config.yaml
num_hidden_layers: 12
hidden_size: 192
num_attention_heads: 6
num_key_value_heads: 6
head_dim: 32
intermediate_size: 1024
vocab_size: 8192
hidden_act: "swiglu"
norm: "rmsnorm"
norm_place: "out"
norm_eps: 1e-05
positions: "rope"
rope_theta: 10000.0
rope_fraction: 1.0
qk_norm: true
attn_scale: 0.177
bias: "none"
tie_word_embeddings: false
parallel_block: false
init: "orth"
init_std_qkv: 0.0467
init_std_o: 0.058
init_std_up: 0.0668
init_std_down: 0.0668
optimizer: "soap_variant"
learning_rate: 0.0105
weight_decay: 0.0
lr_head: 0.00689
warmup_steps: 41
schedule: "wsd"
decay_fraction: 1.0
decay_shape: "linear"
final_lr_fraction: 0.05
batch_tokens: 65536
max_seq_len: 512
doc_mask: true
train_tokens: 356700000
max_steps: 5443
dataset: "wikipedia_en"
Each number is 50 + 12 x the weight over its row's rms, rounded and kept within 0 to 99. Layers, rows and columns count from 0. The size before them is the row's rms in percent of the matrix's.

# layer 9 attention output, 192x192, rms 0.058, rows 0-33, columns 0-95
100:51 56 50 66 45 63 58 59 54 49 40 44 51 46 54 48 51 39 42 45 57 57 57 42 37 37 50 55 55 41 59 39 48 52 21 57 48 58 40 79 34 57 27 67 49 50 31 53 60 67 45 31 42 31 83 28 77 49 52 47 18 45 74 54 54 74 45 48 33 44 65 63 49 23 72 68 70 55 53 61 58 75 51 56 40 51 69 33 39 62 33 50 76 45 63 37
097:53 43 43 49 57 60 63 60 58 33 64 49 52 40 49 40 47 44 43 49 57 57 51 42 61 48 47 36 56 31 55 38 32 35 69 36 51 49 44 48 40 31 25 42 51 71 69 46 65 80 66 44 39 59 40 54 59 40 51 45 64 33 34 71 46 65 23 42 37 57 40 41 51 50 63 54 80 60 59 30 41 50 59 45 43 28 43 48 44 63 48 58 50 41 40 20
108:43 63 47 50 47 51 34 49 40 44 53 50 57 72 50 58 45 53 41 48 57 50 48 64 54 62 44 50 46 64 43 48 46 46 40 43 68 65 48 49 50 69 57 63 76 76 55 43 32 35 55 67 51 33 48 36 54 53 67 51 49 55 73 34 53 48 54 56 36 37 68 83 33 50 78 42 70 40 75 61 34 67 33 65 52 47 52 60 40 60 58 56 31 45 39 49
102:35 63 34 39 67 55 54 65 48 50 48 55 63 55 48 67 43 33 33 44 41 53 59 73 47 61 39 39 69 37 39 38 65 38 38 31 45 47 54 63 38 47 52 38 50 34 52 35 47 59 43 37 59 46 64 62 48 54 36 38 72 48 46 41 39 26 64 45 73 63 37 49 40 46 58 42 51 67 35 54 27 46 49 43 49 61 76 54 50 34 31 53 21 40 47 48
093:51 32 45 48 46 41 52 62 45 40 48 48 65 41 56 54 43 51 48 63 46 42 61 58 54 58 49 43 64 43 48 63 69 44 36 48 52 25 34 58 58 91 27 49 52 26 46 31 73 46 59 51 48 50 74 40 61 33 44 45 58 54 71 26 64 28 33 38 66 48 39 52 40 68 12 59 27 53 48 48 49 61 49 59 47 43 13 41 57 82 53 30 50 46 28 44
091:37 49 39 61 37 36 56 68 49 41 67 49 66 57 54 36 41 52 65 55 55 48 42 39 69 47 44 41 52 48 45 65 27 42 38 36 66 66 31 53 50 73 56 52 65 32 48 19 69 44 54 51 65 65 42 29 63 57 62 95 57 40 39 59 68 31 59 74 54 71 77 46 66 53 26 57 69 55 57 28 54 21 45 66 43 43 24 54 65 44 43 53 52 25 41 46
106:51 54 50 46 44 42 41 46 46 56 41 43 45 61 50 51 49 40 46 57 60 46 50 60 52 47 46 49 48 51 57 41 66 41 20 32 50 45 70 45 76 90 54 30 50 56 47 61 33 51 59 39 22 46 63 75 37 58 51 68 52 32 49 60 26 42 67 54 47 50 37 46 33 14 58 29 56 35 71 39 67 35 39 35 52 48 62 36 25 62 60 39 70 61 40 68
111:37 52 52 54 50 43 48 51 44 41 59 49 48 52 37 49 52 45 52 63 48 53 47 52 41 42 46 39 54 42 51 43 66 51 48 32 90 42 54 23 76 53 73 70 33 46 55 60 34 26 45 55 73 68 48 15 54 65 32 53 61 48 67 55 52 54 58 47 35 59 50 47 54 52 42 37 63 56 44 30 31 49 47 45 65 49 66 45 45 44 30 49 54 72 24 31
088:43 52 32 43 42 61 49 45 51 51 42 41 53 53 46 43 40 57 69 51 43 38 46 36 37 55 52 43 33 46 67 62 51 80 51 36 39 40 27 48 37 60 47 52 48 50 41 66 65 52 40 51 66 55 31 97 68 51 48 40 49 43 54 62 60 23 49 34 59 46 66 47 44 36 69 51 46 34 55 47 49 65 61 43 49 49 56 49 21 49 51 49 44 39 42 69
091:67 37 56 52 57 57 46 34 28 45 38 52 58 62 63 55 53 55 58 58 48 53 53 42 54 55 78 61 58 54 40 41 33 39 39 53 33 64 57 49 43 36 56 49 48 41 60 55 28 50 47 20 52 37 36 22 44 51 68 46 60 48 65 45 42 54 52 16 51 53 68 39 37 63 63 58 62 68 68 49 48 28 37 38 48 46 41 63 69 48 58 43 75 70 34 61
097:55 55 59 58 52 43 58 52 50 36 58 47 31 58 56 50 47 56 49 56 51 57 51 40 56 44 56 44 47 33 65 58 28 59 48 45 42 34 45 45 56 66 61 53 38 66 55 85 89 47 51 50 65 13 45 38 58 46 52 68 55 34 56 64 57 68 54 37 41 54 75 38 18 71 59 43 34 52 19 17 69 61 68 50 45 36 34 34 68 59 54 43 31 47 50 55
095:44 31 53 57 43 63 48 54 37 50 53 57 56 47 47 56 48 60 54 43 53 46 54 48 52 47 53 47 48 55 51 60 59 77 32 46 39 43 60 64 59 37 65 68 55 36 70 61 42 61 74 76 36 52 26 10 53 50 62 37 38 23 24 52 40 62 48 65 61 59 66 56 40 25 19 63 69 60 56 56 58 46 33 49 53 70 68 41 47 45 77 35 23 48 32 39
100:49 54 56 52 50 58 52 44 41 49 54 30 45 58 41 37 50 54 41 53 34 58 52 53 35 47 43 46 50 49 59 40 81 55 15 49 48 25 71 43 33 25 29 58 48 36 66 81 33 51 59 40 65 50 48 52 53 27 56 37 47 35 36 54 39 45 70 53 54 25 39 34 51 86 54 78 30 37 36 44 27 75 39 34 51 44 41 57 67 39 63 56 60 23 58 56
102:47 48 51 51 51 39 56 58 68 61 41 45 58 57 54 31 58 33 57 53 49 65 51 57 40 67 54 38 59 58 49 56 59 61 45 66 62 40 19 53 48 68 61 21 67 48 32 53 32 57 58 62 65 52 56 28 41 53 35 71 42 65 29 75 38 43 47 49 64 57 75 27 67 41 81 66 62 46 70 73 62 52 60 37 48 66 36 50 25 45 46 51 62 54 50 53
099:49 46 59 50 50 69 44 43 30 40 45 57 43 56 56 56 59 52 61 45 59 47 62 36 56 54 64 51 59 49 54 52 71 33 41 51 60 58 20 35 35 59 44 63 40 29 45 58 56 69 46 62 50 46 70 50 47 42 30 26 59 48 37 61 63 41 67 58 43 57 55 81 54 33 15 57 57 38 37 56 50 69 50 76 76 45 54 68 25 54 67 51 64 40 53 61
094:45 60 50 55 43 48 55 36 47 55 51 48 47 55 47 49 36 65 45 57 47 55 50 45 41 52 42 52 49 64 49 47 42 61 42 31 52 55 52 71 67 59 39 24 85 26 48 26 41 43 50 32 71 36 65 30 59 39 52 54 45 57 18 59 46 48 53 57 57 48 55 30 38 58 44 74 45 49 43 45 39 53 60 41 38 29 59 37 41 49 66 62 61 37 43 40
094:46 71 44 59 42 56 54 49 39 58 22 31 55 61 36 53 69 35 40 49 35 54 49 34 44 55 58 63 56 53 51 44 46 52 64 50 22 36 44 64 50 60 46 42 69 51 56 68 53 42 29 47 48 52 62 60 60 61 40 45 56 68 60 77 60 70 52 65 54 52 28 76 58 74 33 65 61 59 70 69 46 45 46 44 43 61 43 51 64 47 34 56 41 63 35 22
099:49 33 50 45 56 51 31 38 47 37 45 54 37 46 56 54 45 37 56 56 61 58 44 52 52 45 42 54 43 64 42 43 67 42 43 52 49 41 45 54 26 42 42 38 60 66 42 50 56 55 61 27 52 52 59 65 45 48 32 58 41 44 45 67 50 32 45 68 37 42 45 40 27 46 35 61 55 32 47 53 42 58 41 45 42 27 75 51 68 52 41 66 54 59 62 23
094:54 44 64 67 45 57 41 58 46 40 47 38 40 34 41 48 54 47 47 42 61 58 46 53 44 57 54 60 50 49 52 56 52 57 42 51 35 46 69 47 58 34 59 74 21 47 20 41 59 46 62 36 36 45 69 51 40 86 56 51 38 53 56 80 62 63 42 46 50 42 54 44 48 64 50 47 62 42 37 65 31 18 30 58 61 56 40 49 63 58 52 67 72 46 88 49
107:53 48 43 49 50 50 52 61 74 64 71 63 36 46 52 38 46 42 53 46 41 47 42 64 54 54 57 37 58 52 47 40 26 46 51 52 34 62 30 31 72 56 50 47 28 56 54 52 53 24 55 31 68 45 54 87 53 58 27 45 38 72 75 56 27 78 74 70 49 44 66 36 62 43 52 40 43 29 60 63 44 76 38 40 64 15 46 66 38 22 31 47 53 36 48 39
100:58 44 48 53 48 47 34 48 65 50 60 68 49 45 57 51 48 52 55 53 40 61 33 54 44 54 45 44 58 77 61 56 51 43 67 48 53 55 47 50 48 50 25 57 37 53 75 47 38 54 37 56 31 79 27 21 54 74 48 60 42 43 63 49 36 75 59 65 38 91 54 45 44 62 58 52 49 39 68 41 64 40 61 49 30 43 48 61 31 61 56 44 62 62 75 53
100:43 41 54 35 57 42 43 71 42 49 60 40 48 51 63 48 54 43 51 48 44 40 51 42 43 47 43 47 50 65 56 63 26 48 38 49 56 35 59 48 58 33 70 43 47 32 63 69 27 46 26 63 74 49 61 68 54 64 49 40 35 45 62 38 44 68 87 51 59 30 44 69 18 32 19 55 37 57 59 49 40 44 51 60 44 88 43 47 44 43 28 50 73 44 37 55
104:63 49 53 39 46 54 54 34 69 53 50 50 59 42 57 41 50 32 47 60 39 52 50 56 49 48 51 47 48 57 40 51 02 49 53 54 48 68 55 57 51 52 40 58 45 38 43 27 53 38 59 63 48 38 36 45 45 52 18 29 23 47 46 58 72 28 60 63 73 35 33 56 60 56 67 37 72 35 85 62 41 78 77 42 57 51 32 61 79 54 69 12 31 51 51 42
083:63 62 51 56 45 63 46 60 49 41 59 47 57 60 50 41 52 50 47 52 57 55 51 45 62 46 38 41 47 53 40 62 61 44 56 39 54 71 46 55 63 34 71 58 44 74 53 31 30 27 55 50 45 59 36 47 36 43 43 40 40 65 38 92 61 57 38 44 59 59 36 55 71 62 82 61 29 41 63 38 63 40 53 77 10 50 36 50 52 54 48 64 57 47 60 46
097:47 56 47 50 50 42 50 41 56 42 55 52 52 54 44 47 36 43 47 57 58 45 50 45 50 65 38 43 46 60 56 58 34 69 42 60 46 46 34 55 49 76 68 56 69 66 52 41 41 32 21 08 29 29 38 49 51 55 63 53 75 57 15 59 47 54 27 36 34 74 53 58 62 48 37 49 31 19 53 44 37 45 67 50 55 43 64 61 35 73 53 62 43 41 49 20
101:49 41 39 49 51 65 52 47 52 50 48 52 65 33 48 44 40 36 60 58 40 42 52 51 63 52 50 47 48 54 47 44 37 40 39 50 42 60 62 43 60 67 54 51 65 74 40 43 44 53 53 71 52 50 46 38 39 43 42 40 61 47 65 59 48 73 59 44 56 68 53 64 66 51 51 64 26 50 50 41 63 63 15 47 43 40 44 47 57 50 77 31 72 37 11 32
095:57 63 49 55 44 46 58 47 48 54 32 53 42 50 46 60 55 60 53 43 51 57 47 66 64 48 39 60 49 38 55 48 42 53 52 43 38 68 39 23 62 42 36 51 62 61 44 62 82 63 60 34 28 11 50 45 48 49 42 53 50 71 71 34 41 47 70 73 73 54 44 47 39 56 47 65 68 54 43 64 63 26 44 22 48 49 36 51 63 58 69 64 45 49 40 40
097:63 51 35 55 48 46 48 63 51 44 54 53 51 65 56 44 52 49 59 52 64 41 52 47 52 46 51 51 53 35 64 63 63 55 69 45 64 46 60 67 25 75 63 71 62 48 20 42 50 49 56 53 60 40 42 65 46 46 56 76 13 44 59 48 27 45 62 30 58 50 52 40 53 45 79 73 12 47 56 70 68 47 38 83 72 19 64 38 55 61 37 67 67 63 36 65
094:46 50 60 48 56 55 58 57 55 58 49 50 55 48 53 56 53 47 35 41 39 47 60 45 40 40 48 66 47 56 43 58 35 39 58 63 44 57 46 41 42 30 46 45 44 70 34 47 58 43 62 62 31 63 60 38 57 48 41 58 11 77 37 28 47 63 51 28 42 31 59 32 53 46 59 38 42 28 34 39 65 31 44 49 36 79 49 72 16 65 45 62 55 49 30 44
098:52 47 45 48 59 53 41 40 32 39 39 72 45 54 49 51 51 59 58 54 43 44 38 35 46 51 55 58 47 52 48 63 57 90 58 54 16 38 48 69 18 63 46 39 33 37 59 41 47 39 44 64 51 45 62 51 62 70 43 45 57 47 45 30 56 65 65 37 77 42 45 54 53 43 66 62 62 42 40 41 57 49 35 71 57 45 55 49 79 79 69 58 49 52 54 33
102:42 43 36 45 49 67 65 41 32 55 42 32 54 64 56 51 55 43 61 40 67 37 37 52 44 50 43 53 43 39 60 47 52 57 65 51 45 47 59 59 42 72 66 65 58 63 61 22 39 51 82 69 48 41 47 65 64 61 32 50 47 38 44 46 75 30 42 49 35 50 47 68 58 50 46 65 60 48 51 53 45 25 51 40 52 39 32 28 57 69 41 53 26 38 36 38
112:60 55 53 65 59 36 40 21 61 41 57 55 39 50 35 51 59 43 56 54 51 61 41 45 50 49 48 55 46 53 57 43 25 41 48 63 49 39 34 56 50 46 46 38 46 37 49 47 48 46 53 61 34 39 57 40 51 33 32 47 75 54 33 57 30 43 22 62 69 81 32 42 51 46 29 50 38 38 37 39 51 63 37 80 40 40 62 82 32 33 53 58 46 39 48 23
104:67 53 58 40 50 44 45 50 59 49 45 52 61 40 41 49 42 39 34 66 46 56 48 50 43 35 41 36 51 52 50 42 35 31 65 35 18 44 49 63 63 56 20 23 26 51 80 17 44 46 62 51 38 44 35 45 33 54 44 62 54 45 36 77 26 70 71 20 55 45 56 12 43 52 29 54 25 83 55 59 59 50 25 70 39 47 34 32 44 45 47 38 44 59 53 57
089:47 52 46 54 47 40 49 56 59 45 52 56 45 42 48 53 49 53 64 54 50 49 41 54 48 61 56 45 65 73 61 55 65 27 31 62 55 40 51 38 48 34 26 55 56 27 51 15 24 48 62 39 42 31 42 37 54 71 48 68 46 62 55 39 42 29 48 57 43 65 33 78 40 29 45 40 36 40 43 39 48 42 43 38 28 31 48 62 65 41 48 59 86 50 48 60